{"d_model": 256, "norm": "rmsnorm", "rope_fraction": 1.0, "qk_norm": false, "init_std_qkv": 0.0242, "init_std_down": 0.0, "decay_fraction": 0.608, "decay_shape": "linear", "final_lr_fraction": 0.05, "batch_tokens": 131072, "seq_len": 1024, "doc_mask": true}
Each number is 128 + 24 x the weight over its row's rms, rounded and kept within 0 to 255. Layers, rows and columns count from 0. Numbers have three digits each. The size before them is the row's rms in percent of the matrix's.

# gate: layer 8 MLP gate, 704x256, rms 0.0771, rows 168-202, columns 0-127
# up: layer 8 MLP up, 704x256, rms 0.0812, rows 168-202, columns 0-127
# down: layer 8 MLP down (transposed), 704x256, rms 0.0277, rows 168-202, columns 0-127
gate168 110:138110139128135116131128173175143099159149132165130127130114099160098099169089143114102133156173143087133122099161118115141127143123132139155092122122147134108134149127179130122084109169135141114149149181116095089186115120157129182145077142099078123100076176147122134152121101134135097149135110138162155173126151111128096127124128145137154169110145125137119091131134128149134157119099
up168 112:144150130130126089130088125123125131080123132119142139135111148127131138096141075101109183096141130119143120130142142118144132113160150143142116147134120124152162127127139127115155109128099126138144145115127173090090163139125135075106145115123102113102136121141142194172098131110133111104127122120129130183125086115146114141079087129110122160141134125118148162072124144113115097129139
down168 111:139145127148113111152109101144094164147108109121130178090116069152196123150141100150109132144095108120112119107146156125114111141115138126092139127159161155144127124144117105138125113143119139100066100146157117118148136138140139136141165138121149132165116140117132111118175140045129072118112117130129131176136128101144147139144118120116110105106110190128126172112146146143119143119121
gate169 115:119111173178147123130155105119147180131149120155121182126079181141134141111132133157130129119139106140111149133169150151121128113081129122098117119155073147118149116133093094141112100134188191178099120122150125114144101130104132152137134164132135116145137117100111121214144138141150116152150127154109116133112165172137093152106163123152121157120089151142112147126141130155122140126135
up169 111:128190148133122125115118087151092159120116042097091095099151098163075118148121122148106151151118144155131100080079098132116136135151079113136122126160134138153122107110122111139132142117168109137133085098146113155117141155139150139183130138115108099127159101147117115165140151123149141102122154152133130147157140129128128110102128167118102147116111092140115129125100092130101145105144
down169 113:083172143084148135139166098126085135134125114135140157115170147151125147140108140150136065128160132153115174121113115144162131076152164093133101111152114136127138133096116099176109109105130113134102102134110144152128082114141158169149112125117128044152108158186130150143151119145159152190102099177081127108154170126165125151110135115127119117093107147099121158125111093137104136134094
gate170 095:082131174122171116139085117139129112134116103101135141124148159160122106123140144168150098155155140137136167151170137173103141166157107138147138145127125134167099133146115058121091107136139153177082136100155137127142130133148100066133147126112132152082097139112144089122093091064124143105132104169102129135150113131166134116149084102110143128124097116151098117101119143109109121118132
up170 101:152134127168067176144180132141153121131126128108124128132126144102138118098124119131134147113142142158119087104120124109121084106136154129107096156146126137139141163108178116125138151140171145118112139101111107137112128148120098101117094084132107078129105179178148100125124083123112115118165177118175129118165134129152171123145173135106163125150141122147118160115165148159149098116096
down170 103:115149123165187137142111151132125148145127101133167163131133104162095134105145133137152139099106115098159098148159128124153134136109115150184133138138136107207084122131156112143097147132120122168128108140136109146140124152164138130149164102131166123164108127152133086106091146127160109157183133165142104171151153168138090100117136142116127148140123143162148149125101081165122118152110
gate171 102:108175154145068151147109135144146131122125078147183089078143200146102117109125144130161113093118145139115135148147095116119112101151105152146128122102130118150137103130124129152128132065137174118100133069109103166114160117118128150129124113134120140107139123119130128133106131156117116099159105156145161133162100106156138136101152117132090105134127121121106149124128152138176108134128
up171 099:136093108088120095112093117101125151121094119113113104157138111121122143099138098138083171142146175096110158129120143153126178156110151126123108113140099150149097169173118075109129154163104084117131159101139150116120136151132110128115085114138157134156087154131114088162131123117163157122132190117096085128152103121139106131120132138133131105153181160146116118093163161161123107146153
down171 104:144164093118171105110139162170143171135107078170143179148086181179138070091124117150144110110096130131096140118126118094133131152103113147131141123139143124113165115159138116112159153138137129138116108153128153090090140110100112129098162125117190140121125122137137139119124135154142158177132111082139092131127111116128144142081086098131126148117115135138149163134124109140136130148109
gate172 108:127130109139169145180136129119131162112134155131123127097112110109130147135145155099147115112149116147136065171172141163098102121118115137149084167170118129119159114133149164117101133158158106126164107116193097097116154146121131116136123142120108111159111136154137126185155148099130112110125172153123138104133152156171127135103155136133078151128127127154130119145156125120150123140138
up172 103:138141176163117090116119139108166155109125171194199108135124110149149106114134159134099153091136133128134100107133096104098107092119087148110090151096130118086104159119122118117162155133123142102123151123119164105136095105131153104125132095164108076136136163104111106124118110113105120118146133121106193124100139121122160168139142139161140146121125090171117157121115116176099198084134
down172 108:122129178157133123139116161101110136140124181212126152095114125151165137135109122143100170152115203128108123086109109141130126139137116150121086120146137150109172072119097108147095154165144136105080160083136157117129158087151128128135120112130092110106136181155141124148150176085145128092123113079122163156126153130128159186152163145107150126172133120117117131131085118161171119136138
gate173 111:110140133122122117147072126106104148127111123111111134160138128136144161138111181127100127147138100110093161130121155106093107085113165109142122123152078110123145143149145097149164112150119083118139107170138087122116119148124130139139148135096119112119158137097122134080172110092161142128127130172136140126164166140132093136102080157124146146117112135141135128128138149139180109178111
up173 107:128126161115119090162144098101084180124101126131144120094129127118070091127059145132127104102171130101114124134134142112197125097147146156123120140114101140121104133132092173102130133125149128141115150124126127142139113118181119140162095098183135155105164154094140128120121117127103095145137130096097130126110103116142143112138130141164152121093076130156103122159129108113084200116138
down173 107:133110181112196140164111159156140121161140072083085078147111116140143109118148144137117117119127157162103142104108077158118145173139150126129148105117152094157088118147154126148157125117107118113113108138145125128138133161122095115132116138123141166121133140180127133071118113131117129126113114155133139114130073092099117124136099133130109131098157131151156144096113063124115183137146
gate174 105:108134130168122134100128142139136064140111124080105113125127101176147144134150105112119123110162155152116112154120136110143136114123154196130119175143162128147108170140094150122121116118117122126122162139114102139103137136170089125125177137102149118136176110119127138103084130097147137132150059161132140145123125137178110142086145130108154145155147167115147135115137137134104140137108
up174 104:118120169115131099145177157163152100133115131105194102146141145114154143156116171121114138121138102134118128120144144134115134120127169169127137105124092135115124154130115156148121146155142177087137092155132098133122121121129136146178103127142145109089151119157084135136096143130141122148102115147127115108127126130149156165148130144135167125117175083105127126114141133091132169128141
down174 105:106146182117127092138153115110150091165149138114144129088127137100118153134124126141109073099145136139127140136133126101076125139155117097098093119157109094127117138200133132101112107182086186114135116120139140120106103153079101101113120130140109168110143107146098171174162149144108136132118112116160166180160111129122136111122137125116118097122107100128121143129117142083146087115095
gate175 095:147105109175122117155120148172123120100129134109118108175128125116140180139133160117122138085117152056116095140114179061074119126105146137129097126118147151113145141127119131113131121117113139130109113132121144131146116148169110143102168110108146149119146085128122124102155168135082142135139091124110142143127120109140100158062153123121146150180139123113108136142113149136098126125105
up175 091:132087150183130088139099120107126117095119146135115157117122154119114132138137107103115130114145161079097146159130148098119102161110088130111124126104137116104135121108131139095085097126093172157114111118156114126116111112082069174146138091117124100137132098133139146122166176155156159147156127113120132124106100081111113122136146122076115112182167114172159138132123160150111136172089
down175 095:156089134123154115096147147105139101134090120149136155142079106121064091098147111149148124143096126129121119144147190165105123161157146101120135121137130128186112086155096117158136111130127119107131104118123102142127098141127172145196091120130104102101118179122102106125094134134139124093098181164096152101116136109185121141155123157152112153163129103157122147133103134136116139127110
gate176 100:135159117083107122090141106116121175130128139142154121125095131133103097157107172105126128113136065158117108144118120093130187140157080098124151109107102153141150130151145149133077139134123073144090158142102151129108109128124133092146142123128110088078132130103113142164112131133110135129162172145149127104117116132099138134173148109106098162107126115122139078129159162094161132176114
up176 099:113111175132155146142155155120128101114138130137101152113171128152094091115117088090102131085146173173084133138154149167157107153135166157147123153115159135155130136123118094134161135094115157104133100152110092111120141172126111107107114162113070149124105125130108133099131143137128119089116108076122146163171120092171107120100142124135126117152127149156160136075096154157133126105142
down176 100:108121144160111094125137124122104121148126158128160138086178137129115145072161145145139058161144114090177106161108122120102121124139110161148176114136116100107130082125159132143145133154135118123133146129140126171181134138156137156113111124162146138139147132144139108108111126149063129115115148160124146121163118116131114151125119157118128109106152079115125138147118132113088125100146
gate177 089:170130110152148146123107141149113133165093153162151120142117103127120153109129107121148166134128139110139146126128096102132106083122127081146102122152105140172131155140115173130134163100155098178112132122149110152126111163130097109118149089120127153097099094112125131091116107134117121142107149124147090111117147066137168155111151148148120160152115117130123106132143121123118096136113
up177 096:139109141145129128139138147158130101121095094130144098114107151138100126094181143113120161121117143143169097111129106154110140066155152090140137112178117092138170110195116143135069127109150128102087156139113092133122093143103101119114180147136125130128124099123130111141142078120104147133121128113137144144177123099147128184106110165109112150146091120144161102150129144127162143134107
down177 076:114122145137183124113123109080123114130093144147108162143124139076116153143125141156096164169128150149193126154126118105155115155143136102126096102121123124145117152116107154153136143139138127120124148116142137116174147163145164129122159135073112172160145154119122106092134141114123108104117130118113140124147144151132169097091159149147098111132125108142148129124151103110100141136124
gate178 103:120144122130099131143113123101169115120117134120152098123162157149127115122111150114129084116105152109119138115138145145125166082132136127098103106120146182141136093141120169130133107158162124150114084107108089154114134097172135110128179170133159175149096113150163106063141166108133124128117153148142152110158141154157139118131128144113106156155154129122144102106140138089136089163089
up178 119:159120082145158091115121166174096134151124133149139137153144045105156138120141096112142156125124082160132126121129096104144090174101143124116126131149121080135129152098137114110090134121140123100158185109127159130136131139099056123099106084113107093108161115080115125151109126135126141132166121111112117137127139120110122124152152124126126101118130152140067110152079124152130128138169
down178 114:143156124130093092162120119130148141154142164121152131131121068127127120137127134099106137123133125131125119121127122124154109144134123140128155126131150080142110142142131142097124108092143148078150127140156181124140160129093072119118132135096133113142138131093132120171107106113122116140173150147075138182126152120135111138077149122107127110072109118113105145178105138153125103124123
gate179 087:135129133122118129068126138124170119101112143138106148165162103105145080115135128168128141127129091078136096108128124083154151099100135127167137133125167136135133087114091178104171155074083095150100124115127125125141161140120108156099080156123104174133092124131123149159134136136157119139099091125147121113102122116129161116086094120138162122105117079150121121134110159078067142131145
up179 080:163140120138149121130135072176124126152122145130134075110067148125155173141116147121156124128132137132080144123106121114100099107136173125097146116105100154101155130127123150110123106150128144120137131159077162082143137166066099117170150105122108145114152116104108112103124157181078112129122161152112105111145130118085151118147127101120126149145158112142087172115107092143155131114091
down179 085:076100142104127104147146127140147112140131145096139105113155120152103080106164089142116105092160109130122162127107097112105149080152149124126152186082109105144126149110164152073149120116139098108159139155136137154150084115137107108119117149151147115131122157151152153124135144154162114140150104103093131111116134127112121064144124141147151093113128130101096191124148162155098129135118
gate180 089:154128154108134111108133118149121141178148158164150107108132134143126152108093099127142132138132097099124130118086104075112132169132166148160120163116190090082108158155141135115163135137130176114112189076092123124153134141134130089127162130146121137111109104094132120148110131125085073119115155143113120125123099154120115100098137140127130136137132115152112131112109146116143136173084
up180 091:122176179110151108126132106153138141156173145127153099066134134103079159134139161116150121099151129131156158135139173136099122116111104141118116131095141130071145120153139143096096075127133148111139146105087145102113140156109135089121185139112140097160115120120145132174137115159117116111080177082126113143155126134137137110126094132091118130099152169140132127139111150137150185150159
down180 093:143156131099135121138123125159144124128141124100144119164136159073121147127158115081154068159173129134131146123166164071138121142140155118131143123064160163103127146167130177155125126125140123156074151164125136122172152139116104108167105114088145132099157103106105171113147129117151146139156084133132124124103124153116144145139129112131139108108142117142123132162116070121192132117135
gate181 102:122144116126098099136150119119161144132112121158109120123146115122106141160101141141091130153096138147167147165131084142108099112136138176113124160153122110149141160123119167046138086120119177148100088121181153129131136141121052142159118124117110190123108132166123114112137110128128093100139126095150126156113116184108135088125141138081103129115120040131077136132113121138093155145101
up181 106:163124162090119094086137140124111164145112099123148145099107129085121129145102092147069148086165136122121150157162105144149084150122142140133142122106119131109132111140092119135152138168149149082088116093116094112121128177108139129110148135156116121120116133141174116099103110124076121087163091143124143112146098137101125127088138109119120115115142102108131121143136175158109162139132
down181 107:137077187085132135083188117132096167115120105125120168141167124110145142131135103136139114161145162161089151139130116139133115106067131160144126166141139099102133137114095133103108149105167118153123136107085108158135133156145117110137147152137128147103124154141128120084184141112116102153086151126157153159142102127106128125117140117083145154139124124085120123134135148128157173142180
gate182 106:150122133104123140105123118166151080090108112180131134139139111144153131116145127110145104155162118094152145187071097105133114128097126140087143131120127126128162081160148134155112123151142167098117113165128089140090145158146069123105161134123169119152153167107170158115125164107128172180087110098143133118134090133128097138104137110138125116100123097112109131147119134118103156126141
up182 108:152133104141160159139081090195148157099147150176118129116093116132150099120175154127139138096126157132135142161075063158116123087143118163122110136126126176160134129110178142121113103150175110116159146181104136091103113126152154140087128135094146136141120118176177172154145114130139139084086110146126033137079095130120153107097151081090142115149120125105112130140146131144132100144112
down182 113:141143102092124116140101115135126182125136133158096125130149123145088117109167188114128144129169167116070132102127079156139156078164123154123151129103122119174149141062126154137127130123096121152160093150136128125117096154119136160132136134127116129098156087129109058119154110172154101115090078130132144123128123125139131131121110116093144091139131141119139104110128110123133082147155
gate183 106:140114150118103138141125111128134138115094158198125082127114101162125095177092128131100110099131139147143093173161097128173171110162139118150165133119146094134127111126171137145135096098152124145170113158121116157099097108127146122129163174166110172163114124103133118091124144136113133103115127136100104116094132124146101139112065101151081148157119137155150098093121123118168125167119
up183 100:137172110143162134113110132133118124118148134118125097136088116129118119137100138159134165151119107125174110102119088105131150154135132147107140139116143142144093066125163116124125105108129174137144128150107124133120150138135112127154090164088132096123088114157112145152121140136139097143108085109130144116163121095091112125143124111113116125084130105117105079143156166104124140106187
down183 102:148124129160118123117105092105145104129134117139091124055118123099125149173132125151107115104108144117112127127138150140111092111171099120134124091105125075104122144099157132136135135150144078109127104129145139135157125131145136144123120098148134157120121142156134153131095142118104105173132137132121152161140156114164179057159137129130095141104125055139106137103114153127162134105164
gate184 099:132120117143117145138135095135122120182141110130113143107117162111127157159136112158126132105084143098151151124104153117156136108105161131083136155137143087122121120126127086149138111148139070124131135151152107145152127096093101104115162088199131080141086124133136138171124147167141127107122152081124130121167108109179121153115095172165106143124154136132150155132153119128153119108090
up184 101:150137098108119108122136146136140133141164120142126138137154124106109130162143176176160140168156181110135154115143117149146174123158139090108097101124129180152137104090113155094129135146109167103149094111100136148151113138156142114119107110115113104096128177113120108116161127122106112144139103152159066133121148104094141121116148143116142143175142149152165136088072109134104113160134
down184 099:157138144107128114134113100138147175082103125125158157142110120139161135128123141116124105093137113123125109138142095135109122081156118175158159176162136135162157048147097093136178163166150145096151129150098109138148124099117145146148108127108113088075090114075120124158164161114099136151102106135119114154137092070119116121155130132119124140129102144143162135102135153168137085159116
gate185 098:168117105137141169136080097177105146148103130122097105154136191117153093138138111119127157132106133099104146089182131138161112121176118095149073129127124139116133082126110120132151138122151144099137134132103147143119125131151148145113159071135183062131122138154174142132125159071151114134187137108115097133114121122113143134096137120157117130133141107120152139136124105146147118067143
up185 094:121129092099177149192095100152097160173110151088122139138155128138173153134136142111142118123137134118136112131115183125130156122112102139124097113164088139136150118189133148127133140148141160149117159105139165116135171137139124152121122082130185155143168140098095109115138149119111143139155135136142083142071129094124115182139138140158123133099084093149150104136140131134191114115147
down185 099:102122142119158143120158130138101179128179123160131109100145090096146119134161125116095155139157129117127128146138135111130122109127144112171141150099151169130124108137120142104100179126158103113109101157103120128130104166143107126116142174137154149131118155112171168122147117140155159083160133107126122098105151088072159146137135147127116093132182133170107143106110121146149149189153
gate186 097:108151093115140105091171111138097150149148131118123117098114125119137153147132150129103155098159093107138102093133124114112118143135121159104128114099153163134134135114120129159123138141140152116148147080155126151171135151151132090101173125142154082126149149142176091116083134125135100108142147099111129116124131153184165078117130095135100134099152128155105107103111150133087114110130
up186 095:140147145144127144127159122107130143156117095126137131119117149076109120100144099133158175157161136143178127095127135131119141159118087144086162132109154136111102134129149083152147143141124211070134119105149133129116097158133142155106132154122109095132124115154157104127098131142128154112167118093110101136106141137144136142056130085149062122114118137173132150145116164150067126141124
down186 095:114160105141142130145142096144103118129112125112070085155070125126111146143125176132143133134148064139118146133133136153116101089104113103091101113124124140150140156125140168100085138135130074153149152088155120129105139138127106148130106082142120138140088109139154134147114133102143112089127163123127179149109078138167156138130125148142117127122136134138099132140109112109126126148137
gate187 107:144086129127168126176124110129085109111108114123103147121151119134148119111150108153125105110129128134205144091166133084147092141110109111169087094102131134129128088139130097146165123109141105141100112120136148079100134097155129118140143132187119159165079104131110129092108117144161114163097170117150134124131131121101113092152127146097108153109139118123118140101133111083132160129154
up187 106:109116119147130127173164113101105130096143136092115140149149089144124114168137188101081144141143070114104095117102120142108172129106130161170132130117105090122090106137161137102101131114132100123166144133137118146150122135059150153101119106120086117143130118110097141154114112124144065131118143095138128160125131124107134133153123124131182118114083110143106105158115105081167131137131
down187 108:100168138117130107135108133140146124175148137171138136125124087124116096161133110154092099142158131098154114140118116131128164112129173126133130169120159151126144085148127105073102147138140109121103184150125128085103152134098168113101118098161103103164143141121145125122162146108097126117135106130114150119133131080118124134125138134170131112132111091121141113092100169154125164151089
gate188 117:120090115128139105160132082092107116147129127138139156120131145133125153160177166128084140096137134123131129125137157138140111118104123135185147159162130094139139116164124149125141125094138115166155087125125139138126147131061108116137158125110157105158125184148139152140145120102140175096090175132147086118155142136115119141173151108152144121085083141134125159146133143113126164158133
up188 105:113118109138113159121128122119170153151097154132158119095114114156165134100151107101130116188087110142101101184130095132130109132141147144121146122128160121118176125067151161160151090133107140138134153132130102076158166169105131139123161119125115177133090153119083096123152140109118156183135115104124150119136133103117144138127149189153158134154129141148146067117137122117091123081105
down188 110:113145142146139118114136177136104111119112112099137140147128128108138175157152159146159130092125160117134111114119156132151063111101132152098143115134115127104143144136128125099113199147135124163118111068138139146098112116133116110142130145117142137105154087099127121121091089099168116117139115150146124147131167145119135190146094032107105131120110132133112134123132144130119142144088
gate189 101:155142109126101123160104123137112105116111105150132115153110123129109155115140113122069132134137153098163117089122139198144127155120139111113122138117136166074066154153106128074121093090128130117137143152135114116145105133142158122105121115121096095149142127101163108141115126126116116131144153117151157157124079125125178111090094140122129170127114138091118140130092152096111155121145
up189 101:125120113115149133135173110102154125154175110168185163131126107105115138159127162120082109156103111137144143147126145125104140098121108118114183108148156092111170091132151140128118123131105139126129164111097148148102136116110127127126136129089111146102118122143102169101127132157101146142165095120125134100137084126119092122145148106130164090101131122135109099125127104111106103143115
down189 104:112134108088154102124142122160110122095126130087106077150150119149174098135153163112104094110114160107114114133124110098070141117139162101104107118159136136105160121103149137084103171129139085148106127162153143126103108110120077110080119145119114118151118154130156124162130147150148072132099131140118089199136160128140117092133122150104146161124127143102125110106131135136158121121153
gate190 095:106130105147139176152112132157150127127127116117137121165137130113177097185082155135094133132164163126162177128124168153121121140102136083168114141149171056159168145114093149103113141118110078163120138124134134131123144161127145150095137117138157105099129099104125125124123114145131110157081140090147124153152122116153171142129143105119124104104089133101158122163116086106178148109111
up190 101:190171093155132120125124123153181141162136108128136125154146136125116137135105166137105116145131128151150131150126132101102104113159141126151118116147164168138124131151170156113142128089127092134101126123103131117136113127144169124153071096122139080105102083129161181106133151128130108175123132129164091181080107091149093129144172088132116093112094139120096094104148088146177166092103
down190 090:123118105135136146129138144151102107116122078102165142165085138110125101154077121137143206111169144124170127169132114153110132128085135111140148123192100137127105150090137142114152112160112070110130133153117123125095127106127176148078093109134161122122103154121142159105140137136131099154153193113129138147154151078143118106182163124142118152092086099128110134123095075139087140143107
gate191 085:143151132115150175164139139120136129150078111140132122141111105119112138137138131114141159091164125154106140152141081137159119105147129139137084094149126116132142078126141117121127123155136156085143107131136072140123108156093118126092112112120146114097100103074094102110109141116145128111139100114081127103117120130126098154129118155154086142181104150109142132106151134132129147139135
up191 087:111173130126128073114139145108123150098139154131131144148156162145127154138110128130125113190105105112140139087129167089132133173131099150112117154141107117135084129146127109139153153123153107206112158132150144137114115138155145138138160140090197127166177111135151113127129124138119111161168147185165177130145165074102159142166136152109107114130122107095116128110151122147143130134112
down191 087:169140133087142104166120097129112145086138131155099077144136065146157104143136144117172083075163105149128102124070099154136112144124123137136129147110155138121154128109135096143121100118135085096163086149101152137164121111102139123102130130138124134097101127112138148135090089126116110100082139098096109097083097136125145143131152087109116093132094156161117106103127180158122169145141
gate192 091:124179073133151164103132130189079139101105147156107141119103131083106104126115091111136115178105075104090120119168099144142078137129123087172148144115145111097120103141087154153140112155129101128141144139149144144121154121185101144136126106133129126145133125133143122151121101141138121151110097163121142158143162136143117158105151134125156135140146125161139059169116110141122156098122
up192 093:122160071123090136149143155201092131071105154133119128125143109137127106146135166110131123158142119099099110125169113143180143126109136139141116130172143131145128159122101129086130145132123136087112139166128115125133115147147066143109171137109123084120129088113162172105123149096152110162120132131070169124128131104134121125109180120136161137099174151133124116137089131125094117133105
down192 100:160161157132153114178138126131133092083114126102104139126103134125104093162149093141158110137093149141167161122154129139149140146122125114151170152180127169141140141110143114113154106116152142131100122161093147122118128079108148117074137150160133175135140116096143125102107131087121138210122140124188116091125177123133136106169116164155149122086142113143135118132086062160158097137114
gate193 114:109110130110128106084124122157140156122101122134089146116146115136113071124140147082151111103101129117123124150085155131110103131101155140196116128136136129128156147146148122096108126190148129095118153115155107117099162132112156131098170110145108100105114151138139087125159130134147155129085133097125078134127134149138129072115142098114105149148096100133127112135147107096109098120117
up193 107:084103149114137140142077129147104129129160131139094177131102138163110131123133155202068112123121156138115123093163131128108141103111101065155145125124186127098094121127143106121167144143155141100102125121142129138140154147114115106201095103125127132146150115124156125095149137144139129110110137077108126129134102111109153143133158149139088142082125157092165117131096115086142144099126
down193 110:109117158166119112127147129141114158097117082131152112117067126174178149132156134112100101126102119116115107140122109105119116092097128129119158103155167107097122102118126120141097106069095092144117100142110099129131112200111126135130129107129158143138139104139131138118161082147105126136156150118175108176168093113133159140154138122098100119107134178119097133066148174113139100114133
gate194 099:090130133146127103078169102106136134153115138147154181117143109106160138167143118105135097126154159109130110088159089098138118116112136113107102114117093131144152115116116130072087168116143125087167107117169145095118138074142142139145160143145132116166170133124118140153168074120140151136154121120182105117138098139120159087134114131156117135152111069132124149121110094128157087139105
up194 099:151126137103132102160125180183145150117121150147150108138135078113127137160114122146083171131133113124142163147123122124132140118129152132150157157122084077107126125145061111162136116142109123172110138117145131126165118129150150111118077125149127115155107168107165135111128162120126122104112109113117102116115139099091090105183128130105132130120087139142103089099125153136151154172126
down194 101:130101127171155130088170165151067149135141133124102131156127138170140139116132093173128113154120138108148120109108103176142120151134145161083188136111143122112142151119123112129158110106155099117168123126143121188161135134157159106084096093151136130114120150099139165113120140144128149113173134142193125101117155106077094164127116120143169071103126143119154126143167134084134112147148
gate195 107:187077140096149132133129167125129116164147086124153133169124142121148108142114147153159115150132129111123095109172138164122160099103172104144072164131148141117143115101150166148124127089078142116117088136106152058162132152122175179167133153111140141132109176136131065157117102159101108112135102139106167148160137143127127120130115124123117116142169149136118102088141137133121128131118
up195 108:132140098099114111120150140152119163171152092129118108129151163134129117111163143118130106157122129109158151155103060154167150104092104107140123142118129080122104124128045148136123147123165136109162147124120088155126161115096104107096138133129116166107183109132108139112087106134181132182155154108139123121081119141129132130088132147109119107136156105103155130116116084083124124074136
down195 107:114120134105113118124143149120179120136147104131113101164122119133105120132145125150133127124129169065169142084143141100176136126139150149126101174095093112138111122153134086111062139116127152131091112114127083163110135137110124093059118154085140166127152163121096121148142151110128121139106119141117131118107113132132142141153194104111201150145124116112159098097142170159155148119074
gate196 090:104127101160176118142136105143122146139130119147132164094182120132134163104130153184163136163115133141145127155142110122058105146128130117154079164141104071108143123114121142140148139136135164158115151101124113151100116106123118126191101097174137131143121153148120104153121145127141140135165143130127118140058130103147114124076101144152144091155119151130124101126119127117098091154113
up196 092:176101091144078166158156123105121150164144160101143131160087108139140105136134080082159106120140083076125142107144148121142143133134126120132134122136147133128136155134159132141094127140133124143103086129121147147094125083149130144101103147103110118126106131118100118132141132126125138145083121173118118131174121135100148159091127134148134111179115104121130145121105101148185161119124
down196 093:101129161104092125108143147129133115107109123119185105131093132156109106121119151094120104138138135123102116117141137182101152143097136128104153139130121126161166074103121110094132180159126126055145106156151127108177154104087094119109140154099107114099110136152120162185157130161160159124134087132125142160119156136108084138152130135122148113110127097097100147115114121168125078105147
gate197 106:138117105127120138119180083150116094144142106093152123113133134149122154122125148119075139118164143159159127111154168122134105067179153146137145144115135123145136164150099120092146129111074172135106148150153103135133146156108108144194123124144148155130140168145143130164112107154131130134142139149137156082119156143129143115132137144132131167087170074102138137113155104147117121127129
up197 105:162137117137141131100088120152141117134140170101117144096129121117119142108173139086102131125097153098120150110105133080126116129168145160137113100076112149128081120167099146113145131143124133086157148094101104150111169123136152114147179107086130094110152090152117133111150122128140220130118163134092099095131099120124144107132142110139118143184142115138136132129148122129104151100154
down197 108:147086122129111115094122141168149098135086108110119129166104097099124097126091160135161110098174135121104111139118117139131137107140142151112083139160149108142174134124122164156128144140099098152128115141153131136075135125115135115145137110083158115107135139124125123149147130116159091129065145106124122166094104115158113123122092117129132118145123101101133142093135138100164176092083
gate198 110:143167135115131111147115149142145113072104145122165136120126097098179109119179125100129119143136137129151146169100118140139090125149127154146142136156148142108100072124124121130185152113140125083117171210110134145152128124142145129151163163113157152138114101142152155122112146129129119096117108121153132137142166142151093140128111101121175121097137097097177111169119105142180106169129
up198 106:122121108133126152151114156122136115144104090109138080124152120088145133077127125113109127125092130147139139096140140128133083165157194134111129111146136139118126129099150159146111088127134152141154127126126129147137109091151098188131127148086085156149093140123121093097116151117139102138115102092138114157135138103146106119163125126123129176072133125132128106126122106120182119118159
down198 106:136130084119125097149140159076154118133139106146162079113094067085114110118134103139138130152127154124130139132160173125093142109117114096152157091139135147138080111127108088104122091161130143139101122131108090137143150173171125127116127153141103108116133123106138134138161146109138152147127118141147107153139080180166170133139087107098127115156151138151119126113099123106119145159127
gate199 076:133140141116116060150091102179139132130095105090122147090167181124103160139125131173137128135131114160147117153061137120148156088162146134156119181145140099149124137153122145135119133144139135102082136119098167102150074116141095127121109108144101105138138102137150123134171088117152162117124149143160153101067121146123144117139141136085069107147102108117112095087095160136117139115132
up199 079:130159084131108128111128125136151144134091121134143133153062146111129110138152143122124132098135099159141136105136136133117105122101131142109124101116099135130134144101136136169147114108116095149127162108127126137074101135074153114106128099122140133217140141116119123082159101106155132139132142144119130158106101109151148178102141141130155124141115088140167187107157100108133143098154
down199 088:119110137110137151176170091101158153094142122143115135122157134154138154105102113124121097139068138164145116124059079124142154118108141121134130164161132127113079132109112085039145131128111142090141119117135148160108125139164150075111140151147143123112106121154152121109117097093124123118146095122145153090116142133084115120167093147099106088126101133103126128169124129113118080119098
gate200 116:165089119180125104100147156040107165125161171119121136120131087137138110143167183159161134131158142114112115136129124149093174135127162120147123127105085147144113120094116171118114094157105124108161145079084173105118118113145154118121118114094103141129141142102083132085099134153148137149141116087117106122121146178111110146164145099127143150103135088164141130094116149118123114146134
up200 112:117194131095130145196142170130121119143138109094175125164097158106116145124129097116126150151134177120133123119118106135148140128138086125128149127127137116136138152134123104117117093154127168104147108132174140132159136129129149113141150140152138148167167137127111155157110130090188106149136121129141110124128212133145129138080087117148184137127118098095144158140095107163154111117138
down200 114:085129110111134112129093112141134120130087161173129095144091100076124088107169128081122156134081145120127104142130106156140126118109111102109120174118131130128119103111162127131168155121141113096169139094160182102133103130141123117144120059087113130078108129136090186115103112172126129135122123124132090149130129112102135106124117105147135092118172089140124111141085130109137132154125
gate201 095:116144131102137106098118155130116116113144111100128133123154149141129103108144100130167108108134115070153125140137158094122079171149147173162111103130143173119088156134158137116147186150098156088113141123125075116102111113148133126132136133107114093121101122127114096163152129140137121132116137077116155104119139105130129123116113123090110177102147073129161152123147114085126132153142
up201 096:123123137079164137144132115112104102063179168136091133118113110106163109091138140139124089119128132121150125138099157118123114112145149139171125094110105165118133110140132131119158143100163133099146126146138140140108130129171140137163116176138143113155124126137138122108158133166197110101096104079123104089180140111088135144105132119098125124144118140122099130101120159135144136132178
down201 100:095132071120137106084127110052115115136100134096155131132127115156138116108110172136120089126083127121135106102180159107122098140131142139143144114122133140122152151125158125140099159144121123120149162130150178133121090130124096153142109114120131138147147152088105102126123125132110159131089183099114133113124159156157158135078148133096120112166135107091113142129112116122103125156151
gate202 098:126139151159193144164113154172102098142111121144160175159149154156081146095156123151124154131114148107108127135163098138127139141110142112141121174109118127145150111112117064159104128101113112155117109133122119150126118129153115094138114101115094137134182099158091129111083103143092141119147125161134110144120118070104136110159092151114160106137083129123111136132124103107168150111110
up202 095:086101119160133105148150135107136131149121112125122159131167103079109085078092114135153140112086160164093107156138104115124124153098153075151114124116124150103144132118089104149103108112124118119128085133150123112149128161104138105174146089134088136099137142125157162135105136148137112142147083164138150134136110093125159081145113125119130104137123127139086172160121099144146124124112
down202 099:164140179126161108144141088132144078152128173134171071149145152107107121094083170134151135154161180160141136130146130139124121116143124120151091142111138142142136082112131124110127104144141096173130146094159100145131104131094100132141128137124144133155135113124146137139093156110059125131125132149137145129136163158131129126104133150130124119125074149115099131124121139108118092116156